Each number is 128 + 24 x the weight over its row's rms, rounded and kept within 0 to 255. Layers, rows and columns count from 0. Numbers have three digits each. The size before them is the row's rms in percent of the matrix's.

# up: layer 5 MLP up, 768x224, rms 0.119, rows 317-391, columns 0-55
# down: layer 5 MLP down (transposed), 768x224, rms 0.117, rows 317-391, columns 0-55
# gate: layer 5 MLP gate, 768x224, rms 0.129, rows 318-392, columns 0-55
up317 078:105129140120095107196094129093096160168149073134119095113118144056124111143119112087111125161112120153114133162132167137101098129183142115119117096157158168104106147129
down317 087:110150159109115112151118125116124129167143134160136117088137126150107165124103128141135101134186118111198158109131115123109102090142094139120087132092159150156130081135
gate318 107:088127137136092151107111157160131081103088126113132148133154123136105130163150149110114151115117099084136110166155146144136117124098107140126130126116118122103157119177
up318 105:129066117146128162120108141122118096129070104149131089113146127101140155137125122127141171138099172145174162150145122111139182127142184114124124167127155117113138104124
down318 105:122129153107099152116127129087130126153159143138114112146162129122155103108136192109115134116136103144144122122111113146120133127168103112136105109162122147118096109091
gate319 116:159140166128099148199127156171163151120117125132109157135143125122151167138125146080142121116125103124147113133108130136123127137152135113123143135119095104103077133130
up319 110:162110156148113153149114135170181114133118144154124133087137119125106161096114138117137151156132117127150087123131133138053167119140120148144155131118147149119141109162
down319 108:105171121094119116157085190140113133118096131145096109127126136108125160122118154126134083165102126143186147080107138127155107157127118162093157159128157116120193089092
gate320 092:103130133104130189143135118125124097149123113093170156139136121086152120144110138151133121151129098131164143171076107134157136113134161146099122124145081190149084175124
up320 094:075112101116115132098111156091151097119111116156139097136133145129136087067133162112148167141092140107169176146133171123129114101102134125139133135135139146102122166139
down320 098:145132148137136129176099132108138132182171118129146145125101117118164100145144138150143136115204079092160169117111147140106128149114121119147121125101125138130171138099
gate321 091:108104125094144196141130175096117144126165116123107134133134129136137169078149142150138088113134133099164174143185131134095128077099116145062128140110110115178130128154
up321 086:128123123158069161125124161131150073125163140101122126131125126186133139156138131158112146110124182127107113117138158135173092099103133161095138093133139154123111164145
down321 090:097158137156138152162113149145101120143124057140138114105151112174094132108173147147137120118145134154106116133181193127174107130088181167151131132161107117148091179124
gate322 099:085089132145118137127088115081109108112102156123134175126106108080108096091152112179103143156150100118114193138133132155149110068146138151144121129150125193162147143096
up322 103:123115147139117085089145165169163101137112181151124114149110139096142165104116121102112099102129123138135156127179128130058125145135123158141138119086146138147126098141
down322 105:132118141167154142117174108131130119095125143119132116090121125118110104109136155130085124159125104120119076166131145126112184098176110155145136136129113150117123105121
gate323 097:089074147118097151125133142119133127114123115120141147105118143133097100153133165175126158115111140131151127117096128122155141167118183126101104124106164179115145130104
up323 102:125142114124098112141138094127076179189148134145104138127095134150141142177160142113130117100128103182143128136128131127155115161069108136129162136125132113145156094088
down323 101:137145115173111093094121146167158148163148121155150102114152134189114168108171087134125098139149102193122099130102127112120103062117101124120115131094148152143136121161
gate324 098:133160158153124128119140098149116115136093122120150149128116112139113133116119113138131094138122114128138140144145090136124126132090095156147114138115115114099164093135
up324 097:147139143109174066128142125143109137121091132133133105153103140108109139146153178126106116152092141110101097115169154112150163129160143126117137145133129164127154111136
down324 097:149097127140143102129140125134119118155121138123147131114115130149136135156137155120160125127136140166187166104168154109092159135120151102122125125135085149087108146119
gate325 093:126168096091122143144114098122107140129130111102103140134151139133158132116112120169136183125132096123164131131088152123134126083117138125149119127163106116177111165127
up325 100:100134170109157096142123111095107123118118131144127091090105136131121115142118117165147088138110115121155139181120114122102140129146178126134131120145142103103118113129
down325 097:145151145126095123132093114113102127145153144120098136126152122115139128122172154158112135094158141076127149126106157124118115085102126094148139120101090112163130146158
gate326 090:147159123127110123123147135122089161120152163097113150122147153136158153121129172147129113096090136169140127122110128093146122143140117093122086158123104107127104096080
up326 090:109147082151156144117090150120149162153146149129133114129129130173128130117081100113153108153144115118142080138137117127091115153151078152145083152110149114116142147093
down326 093:126111090160107113153081126118120162162110102143130094125132128123117161166155133149127117154101131107140166140141123125127096154166190122099096113166116087104099131147
gate327 105:132106159103084149131112174072136117121116144099097110162148121099139117128139158158175066090125140117149147127142170120133156123115116140176116101115136155151128148123
up327 103:152114140165134128126138171154158129106125127129124150123126136159086155169128107128104134155147119123142131103135134126131082132138139115123114149156141076073101101123
down327 101:088114166125122107132114133126167156134108148127143203131121143139112138086123129137114110133139149124129098156163157128115126132163128186130145160140129133103145134073
gate328 090:155154135109082113114156149153125114104135117105117129125113121072075106101112080127112109116145122087148094096137118141110083122153107149166092105129120135077138141171
up328 097:155149157128130121123116069125104140136112142133152087114150129159159092137188141127143163129114103161093185111096154140124147155098165101123197161127088111149141141075
down328 099:095087131173112118107100163142091079132109115119134114110135130133145127133119093126183141108128121114111107122125167142096158125212118127149122119109135164131125077133
gate329 115:193107110115107112101146147126115144106134145157113103148121118078110140105146159152141128114098122141125135137107127152127172130135156147155147146095115152120163126158
up329 116:112145156130158157136061074122137101150114060135126106082127148137151112145096149125085156160092084131163136165117130133142116109172119120131108132169133163130113153146
down329 111:129152140119102136114161124168123166087150136104132165164123122099088106144119109140094084124123138125156140132109142122118132141118140138123159116079095145102114113141
gate330 094:163144153137097125151117087145144144117134128118148117148168150097151123123116143134114095102143159110081119158134127137174093136152107109133122122130136080110131080140
up330 103:156125109137135151109137146139149139074152118085139122152118132161118137114136143100128166165143108164099160107094171114145099136114113096172117121110113119139104114145
down330 099:156100108139099119153103140134118081163101145110156135062130123122091110117137134159099082137130164056128157117150129124152102134148152142123132172178125159149148122151
gate331 102:117112138159124110188120149180110155115109127143115159156102108109125085100145117065143099126154080096140108154187082133140129152139097122104113144099124131162115112123
up331 105:142067158113125155143111115139134098146079122152133150106134127135119064101116131118106120169156091125119129120161121147094124179145127157096134137106144098121134131111
down331 107:131086149110100098123145062155117156183122153123160101109171139156126120119125130135112129125123098144138176113102086126131174147132131120162120094146103106110080126114
gate332 098:136154095161139092150144145173123169115129141142123114130119139115134114145147134111122101148136119110089136119106117122166148165143119059123133126127108103082140118138
up332 101:129120129128136105137128112113167169159089109104132135157086121112111050115127127105139175147142114130144136125128136102149146168135109111082178119103116102143104157086
down332 100:103148106098085112104111124168103119177155125096098107141136127117132152109119120111112120136108149131117193160156159130160168107118115110087136094142108070155111133151
gate333 111:155154121096153130140143124143115139096119150140125073126110140147115174133169141131126122160126122136073131131120104115147142169173123111123130153138108082115130138176
up333 112:097138126120105138137146131106115109116122119144108124108155164162105117106107095134105132114099158153161132111149145090140104147070112170156068091167146158100093128120
down333 107:098090087180164135134140138074168141158140124124170127103173113153142086128108120111159143138132155154152156118102143136142092127142125146154152142111130089182119162142
gate334 105:098113153138101139114127114121131110141122155134111142109116131100125125098108126158113141113149146109138139164134102130150127119105141156158170155137106183132127146112
up334 097:106169116135149120150130126196152146181155123135127134149105138131145133138122154106108139138096116117113129103163126109153116151131125131091122157126141138117160178085
down334 099:146111119148102119133097118145128129175107127137126129089094137137124152168117130105121134118146150102145155133134085138163127119097128136107116117098127124117159077100
gate335 107:075096121133126133155131128152132141136133139088110171156141114122102155101122141146084184104120142156139161137162125145100114100086150139138122159167106130147125165113
up335 099:151168137166164092125120072130117129155131109123151104086106134157132106111126108145111115102141134112153122128121122110135117178110175123114126117100125120159164103124
down335 099:125095156123127131203122144176118132115123125112150119151118127116132108142107107134157140076120156127160129106135156157093172126161118152150088125111126142143133091134
gate336 088:151133088176098135129160133122139145166159096114133129124123126164108091101111127142081121118108140116142146093149179158116120187102117117169142105097134146097114121095
up336 092:159125082151105131114138185153143159113121127154118161153106126116126110136117134154107139114162142148114109131123155128076122164093132071122127127128131095070111078163
down336 091:130130133114148144113147104141131076142088119096097135104128130112143133111187156134104100129087136158094161089149156137125114098128111140128116129145104131159068151150
gate337 109:077173141099111143111128140127138166091126107131117155180127125089140107171151146143104137104158156126140124120109157121126118116196149111115101124156135101131129167118
up337 096:118145152121129137097133146121183099133126155142133146115116117153134104109118146113161121124115144106130090173127129119135103068113116146133093103144117131144163132113
down337 096:122150150146131140134121121207115118171129116141142178113109107153108156113099116136115146155135167109106137151108118134095119153106153161124168111125102167142104116134
gate338 105:103141123133141147150091112131124133141143077142173093081142134110192128161118116084118089119116162116120080154132140129128127110129139123125132114151168138129131097115
up338 097:097130145121089119143117127123159157137110148158096127142124123092127152162135120106156115138173091078114175153090123123143175158156149125116170111126119139108119140148
down338 099:120130123139094134112125115152105143105121147128124127115127121159131129128115122113124095179123098139112087138094121136130124112141098120152091112107171146141117042116
gate339 087:180148138134115126159126109141102143136170129124154130106141112107183124154112115117076116148116133123103118132098134144135121099164140102135134108121154118134140107110
up339 099:128101136178132139073132130103165121112127128105113090116115146141133113127135146128136129120098136120072118110156095138129136130146102142123098161130133126089108108173
down339 100:137051097103126133150136111162132169086122105122110137154142140114146116119126127121126144095138160135130116107146122141097149120160165110109126133098121130149140123119
gate340 111:122084151107100120148139158125128096051125099147108168117154134175153109120117147129099116112088128185129113130163084148097108112157113139089085142140126151126114103125
up340 115:181120124120147147113122127123099116120124148101131117083135117096159100152130117053151113148171110133146119123124149142145162115091105139122112085098132141154148140120
down340 110:137113070157105127109149117125133104106116141109163116123126140121093141109125119135095155134129132094122182172110106123137111071122141093134131114177122093123087168130
gate341 071:103177140145162101111133111120146129098153109118122088132126131159183131159120142141104124148154129132127123149130113127123149173115111074143114174184133089123099107118
up341 090:108124129137171124118134135079103149131150134197090106110105233128137155123139119075126132152168112108138132101155151034144149126112128123127138155140109101124115151121
down341 076:117124148165137124163104123117133114141131157109128101100111149142144083165117094120143128162134141122104139141126147100146110144136074125155103152161152149129142102126
gate342 100:093141135164145128096127091092130162102163111140094111115099118078128159126150136165129114120122108151121127118150130172102141171177147118150165148120127122166106102100
up342 098:091108111185091115116099124142151185105135081110111133185119135102104152114162109099114174121189135115105147130160166150121119100113133101177167111136137134076134104132
down342 099:126161107124115104135109121102105104139155123146137117088154143145146124168146087140115166150137124137153158115123138117124104061121122150160111111164123085099106153075
gate343 094:136168093132184120149114128145142128113147105133145166170175123162138142155157102086090144102146132134121093103166129120150147180137111108131096116122156104097126115139
up343 092:127125088108098154134144134114157125130147130145185153131143124126135078117139123115098121130098168140109130149167132122123088157089107136109111141150105117122107149082
down343 089:146140118133114088103108108135151113150125115123118109120114142170126163138137134133144140110138152093116153072125127123123108090133116121128135197164150163121144145164
gate344 105:139089134118127123151148151140110139134111136130156096083131141140130094089140109140084109135102170167137139133154135157091105123116144176111113132159108102127141124098
up344 107:120094073123130118111113169131096154098116126142100129119123150143128139119121146150125104144143158138139148159119159122112139144080180127134112116125129093168103150094
down344 109:137159127136132131065112112146088156153139083131108144113121132110137137151174113115112136123150123128155150101137148140151129120117110117092133097082168141123123173121
gate345 089:100134118161083131147124137151154159125137127089145161113140137114112069125169115121112124154120091090082093175126117162139122072124107106116135100095151116101094121129
up345 095:103115115102094164140125166099101135117122115169100161136120141162154110160123139115149112128121186118148090156127151140151143115125164146091115133071132124107137145141
down345 093:130179152110147128073101145137089129165097157156131079136157145150087140100126136085163125163092147141112109101165118124100125111147140114143155123088147110141137142116
gate346 138:160105152110133162154084137117129117107153109094112184150120125134173110139095144149155117129161156115147120159166152113143164086070153125119142164119128086114119132111
up346 127:115136100147079113119138107082144151120117159139139119118111141129134216116124138115147164145113104126151129125142139128098094092187147154153181137121139111137121152124
down346 126:136158118129124167129108150092118088120131139132172131104121130088148163177087128129111112129092153121135108118138123112098139173136102120098165126123127113132134166103
gate347 100:142136164125155117157164159171133079079160090138131136086154121134115087132119133121135102129094121122125122088119108118115115157131095142136074110128130151138080143139
up347 100:127104087129119167123121153094155159115149125122107131124172127127136174118113089118146125119152155128164135130152139130119151111110144117103140165099143137137130103080
down347 102:126180157105154153142119131145133100097159125129147116106105115132129108182122079117091127139107157139071120122066112133115149065120089080082125115116180142132091120118
gate348 090:081100111097124133101118149148092123147117095090135119120146137104121126072139118107098147107135137127157178070155138137118117109142101147155113135093144117141155156180
up348 104:093142121087146105164145145148117109126164124155121132131139133137130126110085120183133110175090124085134111170113121122126134144116176119130110116132146120134122128095
down348 103:123120108136096075105118095144159132104087083134154120122132129136098144127103133136112131146157155130147197120090142127160112076128105120130131128136136139072160172186
gate349 094:127153140128129092125137145148162126101123095080148142124163130106187114147092157110116102111128146144123118075181147128099115115121094091166089139095137134130145086130
up349 104:102122133157117138162113098105138141166139093129120137137136127106092116065139119137119141170133178107141172142101148106120115105129150126138188097152117120177139117127
down349 103:159121134136109159060123136186104098074146139151107083118123117101133142133152123103182115132151137142123148145116135116124160155148157120191125119116083087141111126157
gate350 102:127139087119147127107174124140128131095085123161114133156102117138125137165194124128116102146126148141105140101138128153108130157134141113147146159117098103124117099134
up350 102:110153145166152120114110120153132104145110113142111117116099131149112097134109095109122114160151177132083094103149099110127116163088095096092176082099156127160103104115
down350 102:105107118130096133138198122107095117139123088109131157127136112076153112070158108132103148123113115111124150139131132137102119075139129110176124121185078132081137138119
gate351 087:147115080111130122104117164146152123150126122102120140160143123145120129097163180144100141096151161101111124052134119146114121123086104112108128155142129112176103128127
up351 090:164138105182123122148115200104142166133175163144080102147115207159136137118118149101140083097124133134135137149116132051119139137121130142125149138128133116113136132129
down351 085:132151139120100142134122130150126164074111147132076135139103140110136156139166132116134120100124113098114067159113098095160165198154119117135138140122088135117110138132
gate352 099:128121145152128142125124129107159160171150121124133114155136128118127110130147147142090158100125137138104164101145155126109160081096081155132138168131085131135117132190
up352 078:147146088116134111176135128138124148120130088138156183126144118106173156124133092121103143132157077138136111124092138142146093159119155122117136095134142128114111135107
down352 080:124121095102127117148094134124142135127089080122144155131092118113120131111132129126138118086136142129146104146135114143125146118106142103126132123148104099112120130147
gate353 089:112131150114214114106123116153161122105141089131142078090101114098180121160121087101146167166127153119099093108122142138103143122131091087130140141133131088092172131105
up353 091:130100106142122118116088155162147167093138085098147129115136123083145124149160119115098172146103137160099124086161143135145094146110128138124105102128168130108133120114
down353 096:143116160104118147162151146110130058174075152121128142167118127120113095116122184160150129116126073133111122122141095119145183108120161144131119169140109108114121173166
gate354 098:138094128124096137126091127151078119089119127099132167148179133129110102104120100108097154138134119124132131147161122116136142125117152116128136162167150120151126113080
up354 102:159180107165145149128143121150102147090130100129132129139140130131162111145148108104091138108144124126131131135140131139151138137151131098153107119144114101081105143161
down354 100:144117136090114086099081131141076171174110108132113113110113130119146164112159134104135143099143157152134162118112085138171106109131153147164135088099115158120156121126
gate355 085:166130156102133141099161138088133109101149152141101133109105127162082173149132153144123115160172118140119140074097132106112154148150197100136113119165128129135142120125
up355 089:106161097100155104129135116128121130143152080128153111115120117135097079102160111125067161155117145153089170093121111138157136181146110083111130078149173128133109094089
down355 090:132098123161145102126170146138140124129142103112161087144151119105148131097100135134112143137106149131121104126113136141112100094112129170181126145140160099129055159111
gate356 115:146161116088128103122152124149127097127179150097138129124145135134136166073139131129124145123098152106107162086137122147159117146175139123170147134116102137160139139123
up356 105:191167137124129115119139060115145149131145135142109150132114102116156108118138130151085101112188119099133130087139131126107125117126104084142141145117131149134136129133
down356 105:159114131125105111139109113138123151102121110130116127154170121139105122121136095105165122124135093137168119155116145136148152131109133149132128143133138119149147126123
gate357 094:088156117099118159123124165117129100115175098108137082084157108107104105152150131108098110111165123132105135112126193149102111138132118117146086075121141158122105133133
up357 091:096152137111134131100158103132142140141117111094139074128150107129158141169110119114101111082105135175072155119119140132116119151100101133139121100126138098098115141162
down357 095:135106130130142119143102131093129135080127143121097129134147139136116065147160132159120121116099133183131108138128149107101137175120171171084130142120139116129141155130
gate358 116:092130083100144127133110106086085112135148099108110140107146145123118151116110122129140140144111117121142140102128085118101161100112155118110096152142148160168120136124
up358 126:159147189151120132139120121183100126146107151121136078159112122110155067118173111108108108113158146146085107115128161141170109154121081127162153115139124093082109138106
down358 109:142113144131116126144148108145047089151094160117114136128116119113102157081141122146133132132106159139103108138131115128185156101165153143172139123112139113112100120146
gate359 123:139119159133121117108132151111166134079113141120123092153106139160152183177125165118149117103105144152104077116124168117121144135122136099131135113109132097135118108154
up359 121:130130107134131127160136126112126110163110132090128142109101127096116086103155101146108162133145120116129158100131140149153132139123126166097114158134132188132126173111
down359 112:144121123146127152096114130148184125084122116153131149143135131145149152168110127109154106103092129157077095126137124130116150153112114119131155122105136136096153113160
gate360 100:146099112105129149142136149116156095105124093098143155096130139170130096093129125121155103106166130112151132078133111124118127139129144113124149126139139164067123106161
up360 098:149105193110132100112152128095124125124134135141134110111079135156119163101142127170111076148145129114147144099147135146129152128120164152107186144112107107155152135129
down360 102:102115157142130134121144122160144119151101134109134123091167123102131136137129139124136155132139091173148130120185149105108101063107107140120111136125111086141135187105
gate361 096:132124139152117130151107158172114088118126150122144134113120130114125084142142108147107123119164110131112113113111142111162131133116142145157131116120155062095163096150
up361 092:104105132175129163151146158088135123105124153139085155068105150185135135172159149129167152176088105150156091159115114116124108138137156127124127123095117131103145133103
down361 097:127108133111104117140160142173083110104132158132171123120140134101098108101125097107150106162108149164105115126121074131139103148164120115120121132091120122077113101117
gate362 111:090144099103135135130136134109130136142166086124118160111153116120136106128132110104134161151147128104125145123173161123099128128072104134141111125149132158104119162117
up362 104:081108081096120106139091128142099146104117128141134163104164138076099112081157145151135186164114157132145122119165163133119163128113108096131155124147153191156121151112
down362 101:124134130122125154132081127137170139099092107144177152114128138115101089145095141119128144162147141127117057121132104123095157135110100166099162127142124115114193142148
gate363 112:130119073083102120126131148112131102118122142139122138119164136110132133096125129163086082190099121110152148163152115146125119138126125169151113120135126164159116099105
up363 108:111134154138153150109094106129125117123132141128087178148144135142100111121121135118149162133110060155116180122143114138156075192182128153148159086168135119139126128132
down363 107:156113125111149176117100133130111118131114119130119181132078127105130110148117143117098123145163141097116114093180131139110104127151153119085160120106099164083153141108
gate364 074:132125144126157144096141157122165162099149124170100138124115175142106121160083118166128134139096147158133081139119139101144152138116148107097132165124142099090099145110
up364 088:078096131117127136165171154119112106105127149172097156099117128178163149168101135163139133159097132134143090183147112118114140157132146157105137150132123083122135107112
down364 084:148108118114140080092105116127108058168099158131147134142143151102092127066141130124158136143120136160141103095131132133119152144117122120134126152113133186087125151132
gate365 108:078100121128102099130126119171147111154099131128114171147114132117125137143134130133125133142126108098144116128104061136135158128135110173141138172114104093147182099125
up365 116:129150153092091161114115118097079103138128114139178103109139131137141137141129124144136111115139136144164153114130156106112122155109121120130121073130096144136115127148
down365 115:089149116176124143130132156110112095134151111144146126132171122098137110161124098112159133170114117143120126099147160122131089150117043141108093103137159129151131121103
gate366 096:138119163146109138076148123099171094166153148103177114108144147113162118131122121173116168162163130122109126134075124111147141151124073074139124117114159090160157118062
up366 104:148148112126100146175154127071094133143143096131085102109135101098116125146156150108131101170143117158118125151123129160113139137134136118115109124117086127112083125110
down366 104:107082122142099154190072100129077169160120085116137139110123131102117140130144170125140124124107101108144128089169146137116117165123128146133146096200108117137140111132
gate367 091:159100135145139105112161092159143103139098117130116142141092105056118136101124131131131145127167158160102161124120164122099144112168098137143179103110091099096103129141
up367 094:162109150107158140151103106173081159137126144118129120139119113140111158145137155117146167115125121155129119140102141133141134126140123137104162137131127105118057147114
down367 096:159139143107160105107157129109197112114113105155131136061151131133140120143082136140142095156099098100155122137108117133112153106106116135123108099159158130104136119149
gate368 097:125175120135135086074154104157163136107169121161146100108120112144118160158144085116112150124115140103137149124130112140161132151129125102111149191125106101139150097105
up368 097:168123089116168095154122160133110118108144143138120135127152137105115139108128112110141153174148128131096101117110146116097122113119142086097113142137160121108124121139
down368 098:141098120120144142122124113126152143075125126114101109157128129152139163141125097141111125083165129153134098134091114135165135123142086132110126155108160193110147128112
gate369 086:104164124140118120136131157106131139180144140096097127142160144113130092179121144148140062050124155088157132148094123117118122155093105143143115124154114156097126132126
up369 091:192126122074103123114123106129126113135155095116156154139128114164124126133142123091138175124169137109105100100140137133139135114131117129138169144113126156152131135113
down369 094:098134129093103149135170087096153163131154153149109147198135132151118131089103137100165112158127161143157101145171124139135114119127125148135148125148104088132127190129
gate370 108:162164150113113168111107115158159125116169121111096123104128122139166139137117126126126134102173110178178127121111134103131142119129157144112138157119092086163142109156
up370 098:137150124121128105132118141195118108143106150110188125117107116109127073088120103095133126114145179182118062115109100119112136140185154135121091123064146112135155129104
down370 102:140148152121109097134079195156098104097141125146139117143169119098099123137129133119157150165138150143138114073163131112141111099134090101121155158109125094134163115120
gate371 080:111080166134146112119136093140131095162122130090110099128120096111181156150096127166155139125134127104126134097141106154115194144117109134164147136154144158133123152153
up371 088:127076185130137111099133111123125101128144143122085118144095140159163122164103116133193119132107133085148130135135098130123165146116098153147111136149140116103134137157
down371 091:116181123126145124132139129117159141126144118134143136146133141145112129102146129119086102148151143144127092141126139117127105102071111145127133129103133136104132124148
gate372 108:152150151148070138082094149144138127119130152106123094131116145130135113097145116142141079110135136180148144111133163100099158156117131125165103161117146103132147106137
up372 102:114149135155116149101103112152164135079129144138118167106155117136153083113133113130129103126132145106135121129141188130156151094161151103136123142115161135092129142116
down372 106:049111091103154108130132132087137097116099083138137153125144122153117168115106119103144131160132066199182141113139161112127119134124116128106116127177137119140122162108
gate373 111:157139159099087088156162138134121134137129141130105143158109111128120083173141145100141132131168133126071140120096117123145158122146125098084128111115124119087070117156
up373 109:116168110093109151099112122174134101122132098111149154156123131161094117137144097121125165175090132113136105163135120135148123158127146152139092151131152141094132143169
down373 104:100116141148150151104118115132138119133152127147142139119138144180152169093081134104128152107149121127125120122162118125138108167144123133141141124095132080090189121108
gate374 095:077124150162177123091120130127158144102124123122146102167129142107089106128108131072092109077104121171139115189092119134096113157138148120127160114112137113121131139155
up374 108:160124077128135086138131121136143186129114120112130127167087117085136127060117148128075136156116129104140120179118153144126119118124129108189141133150137165107115126111
down374 106:171121157123139119141183107131127101055157123126127154129164131135147135128153092125168124088128131088132133106109118161144151115131127136137124134089113133175112108129
gate375 107:111114136159133133150150151179126094123133151149098180125127118150094096087120123161147123151169156117157135167165146109122148164116167176165132157134099148102105147126
up375 094:114091158099109164161117129160086127117111120132133160150126132128104158118103120125110127107142097107081151169138102116142128091131186151151150079137108152105118145159
down375 095:093199148123112138117098103118141147151126091128128110134150135146127139173142149133106149141112091169152126127106104096102081101147061131147125121144152141107122160140
gate376 104:123166081135180119123144139150102151095144152139121164164201114137106153143135167120128129107110161145118127081167119101113134170144070149127127139116144090112126125149
up376 102:137132094131122120154128139112137122125129148148144178151156113101127140119114132136121145147086144151142123133103119138162135155118129113115092132149130079084125151161
down376 101:118137137165122125153077106084131136132110133106151133143076149136135136148152141134118146101131108153155069111117194122171133080144146125157114161131140131170106151125
gate377 107:105115105110133175124134151086104189125124156131134130191105147141123123132162113125160133105145154137121157132165162127091116107095156107113119130154121141134148159156
up377 098:103190127102150147143133078148128139125129082151090117129129136143114116156114147159140115148127125141138044112138107114142137123109108104130184126117092130145101108109
down377 101:172096146151102112119136166108157154109123141115149133087129125155151148136113095128180129141137145140151152142084084129108107125130091121124105132103131154104174111132
gate378 102:188194140091127161107108102108138156130158116145127095138111138126173151139171135109128131114145116132146148128109132149114113131116135091112165152110122101137088126116
up378 102:127156101127140113149145111159117133119111128116132116130113125107149103136165110135129141097121192129131105114130113113106164161108103091119150118082147118139121132106
down378 100:117120147153093160141125111113143151116125102148140127146121120131097133126144149118082140132112127117102120147093121137193048137103106121117140105157116121145128117106
gate379 079:131144125152126133121118094153159106119115071099119096116124136087164110186118164145132112095131159148108147119118155121103137135127143135100115123141119150080119173123
up379 088:138134113132129114108122165120127122128120161174117164133124136136113125128091109119130161124155121108139124177106129123097128125128132122144176165133121148169124105088
down379 087:141102124106100119129155145122138102154115146130069092082137125137150152177101132116178109130150086144144166153111181146136085099161108110170139124112115143085123127102
gate380 089:128135152149142099129085094192143114077099144110125144139143115084119141129119103092118129160135125138105074107131142145143147156197101124125121134141174106081136130187
up380 091:155136092141102116129085137139152141113136096126154138158173109114069105094136148133086131154068138132135117118143142147136125114099142102103150094141160154114167138153
down380 095:119152096148121066128129168108132130128110175105116133167134142117138131113142169115102144092121141127128145121119137140171133103149139103090108114110074106187162146117
gate381 094:132127178158125126112122171113169130089163149113132128125112162135180107119166117139160110128143139108090172183108118130141096138115156132132154124132113127096107157140
up381 099:126117172116084144110137141107157105140140135113120161118123147147148111145112108148162085167098134079151127190135122109117108089084128149114111123139118141158146102096
down381 101:152141138076102104171082134107152186119126107139100117125122126141154135173108182128151126098131135112167161137115159131156095162171127107139135131125120144110137141186
gate382 098:126153154113129130117132068121156144122152098107128120125128129122147112132141118103161125133120142101104135113148107151151115099138145141116154121104130143171098110139
up382 098:125133140121102141101148110092113119150076142157109136150094119116149064127111151111087088127126129143149139176181146124102176091147116115131156110119118134153132125140
down382 099:121128111179105120094103124109128152133137151152110126092103120131126186119126091149150105144111145126165171109065143147127130097121137128136140122173114122101097151130
gate383 096:108106121168129091105153163106131110121130060106171120124139146134119109118149118107089113078064154102126119159138139126159083147156160124158099088143144143095134136141
up383 104:154065151161171119143143127119135123106115120120101150134129115136116104110145109087119152151112136152140081162136144118185130111138186150127139154150162154093160116108
down383 107:124115123126147180098128122123147098107088145132145140115162130120170157131149150150132142160136126103156126124126104117148112126095128115127182144157132111126137096145
gate384 105:175142132168113148102116133123175099063146125121132161122172127135133119125127144137158138122138119080161117156150084144108151118097132118168103148119123147109130141131
up384 104:142161115119143121114123108144174139123178118102099110141132140140130133148152159127130119083111123128161092107091165125106125125123078132142147167105152175137176114137
down384 104:118157106125072162136117109168151169081151134104119149153145128183149138137131173109133117113131103109121111131151134135133122102075123115131088099103119157113140112112
gate385 088:197120150125137113090112127103136135138141113132138096129099145102107097104144115138164146142135159120104123141109110112135134136170137120138127133089129113146141144130
up385 101:086129094094101096169147096148134114133120106104104136133108137090127110136147090106131117114137126124104155124088147107126092106157104132144166099141069132109120145132
down385 099:090105138123105135121168131153136141113130122138121097063180127163139141071163161149125119123174141120126147127116125139156155074127141111131104141113146128144148126136
gate386 091:180129174125148162164129153137139106102164120173143112106138141112173131130118117135125129129084152136118114174125100128086134136138122131144127144133131160127135130110
up386 093:159144153128176158143127110152104153146179120100131104163116109110103144095101138161128123145144104165150153103121119131103158173132142107144173163120118098151142137143
down386 093:111141112129150153152142111116127093106119117119122159155134134111083137090187105093139135123126094113152149083149128124118154100103127132108167155116117069147123117140
gate387 082:163131112148155130126099138136138157150123134172121104111132167164126123106143148122130149124126109130163117158105155106096121175115151096128149126125153140158119099083
up387 084:139106131107108104126120186126122117104107147127121110110133129134101117120131121177142171138140133130146129132115129157108113176109138119132162094165103122158158107120
down387 086:100100134130154148125160113118123142109085166132132142159125131123075133123172094110126129130104154163129107095130133115153150094157149121121122137113143091097126113116
gate388 092:102149112115179100152086151158091124145155128124110119183162112126147125173137133122157113158091113129145130131128124126115164157140073119090100111103150091123113107100
up388 098:169111126093127155163091107154146138129128106109121165128128114102134086109124116099094141106141136123099095154157177109176118055170149147117186088144137088129160144157
down388 101:102100132168104113113158140109125140160109120132144145141147122166113132172111082108192132156126167093110111137118151108139143116092157141143105116161149094139105094104
gate389 102:154113138169084162143178166097166145096139129119127218121135122166111140118163151114093180105136127118141143174175069134134135124136130113134142111110118154156147106120
up389 097:172146156143147140137173104108101107092171146099143165112137135157132141136127103120106164099106125137153156155127099111135113147158176115139120123137073110189089129106
down389 101:144100127155106136157122102130173121095143138125138173164115128163131109130077064116134137106168106138080145170139113128103144116119119120151052112127154117149117123128
gate390 090:124144110139111138131100131146140156105119099068163130144162081126136097109141131176113139084124155147121070121102147172137122151138108120108075107124161105150131088111
up390 076:087084101124098138120131126113136154123086135152145127103098119115111126127129141102140120120131137100120116148114110164142136145098180141124170098104125151102142150131
down390 074:131150113099127150157142149126108091114127115147126119104139135111142112118113160096140150109117134134146098148107129108130114077132125084166132115105123157130150154097
gate391 098:114093127158136129105144087176138091101149152131149147168120132141105112115134133131112168096144153101110135085131106128139144139126118153144119124129129087129159113145
up391 094:180128089169154130136123158083152148131140149113148127106090130160090113109128089116131126132135105139100173125127130119107118135144083140113152079147104117115192114151
down391 098:141135156079146161139137131130087113155129153147092134111165132135127086115136165133145133137120115128107139168158105116163148126136145088150140124122141088146145098154
gate392 101:155134103120096186098137144093128123112145107154100145147179116136151140171135195165168114065126131108112119107134165118111135139089137092142159129107114100126112135138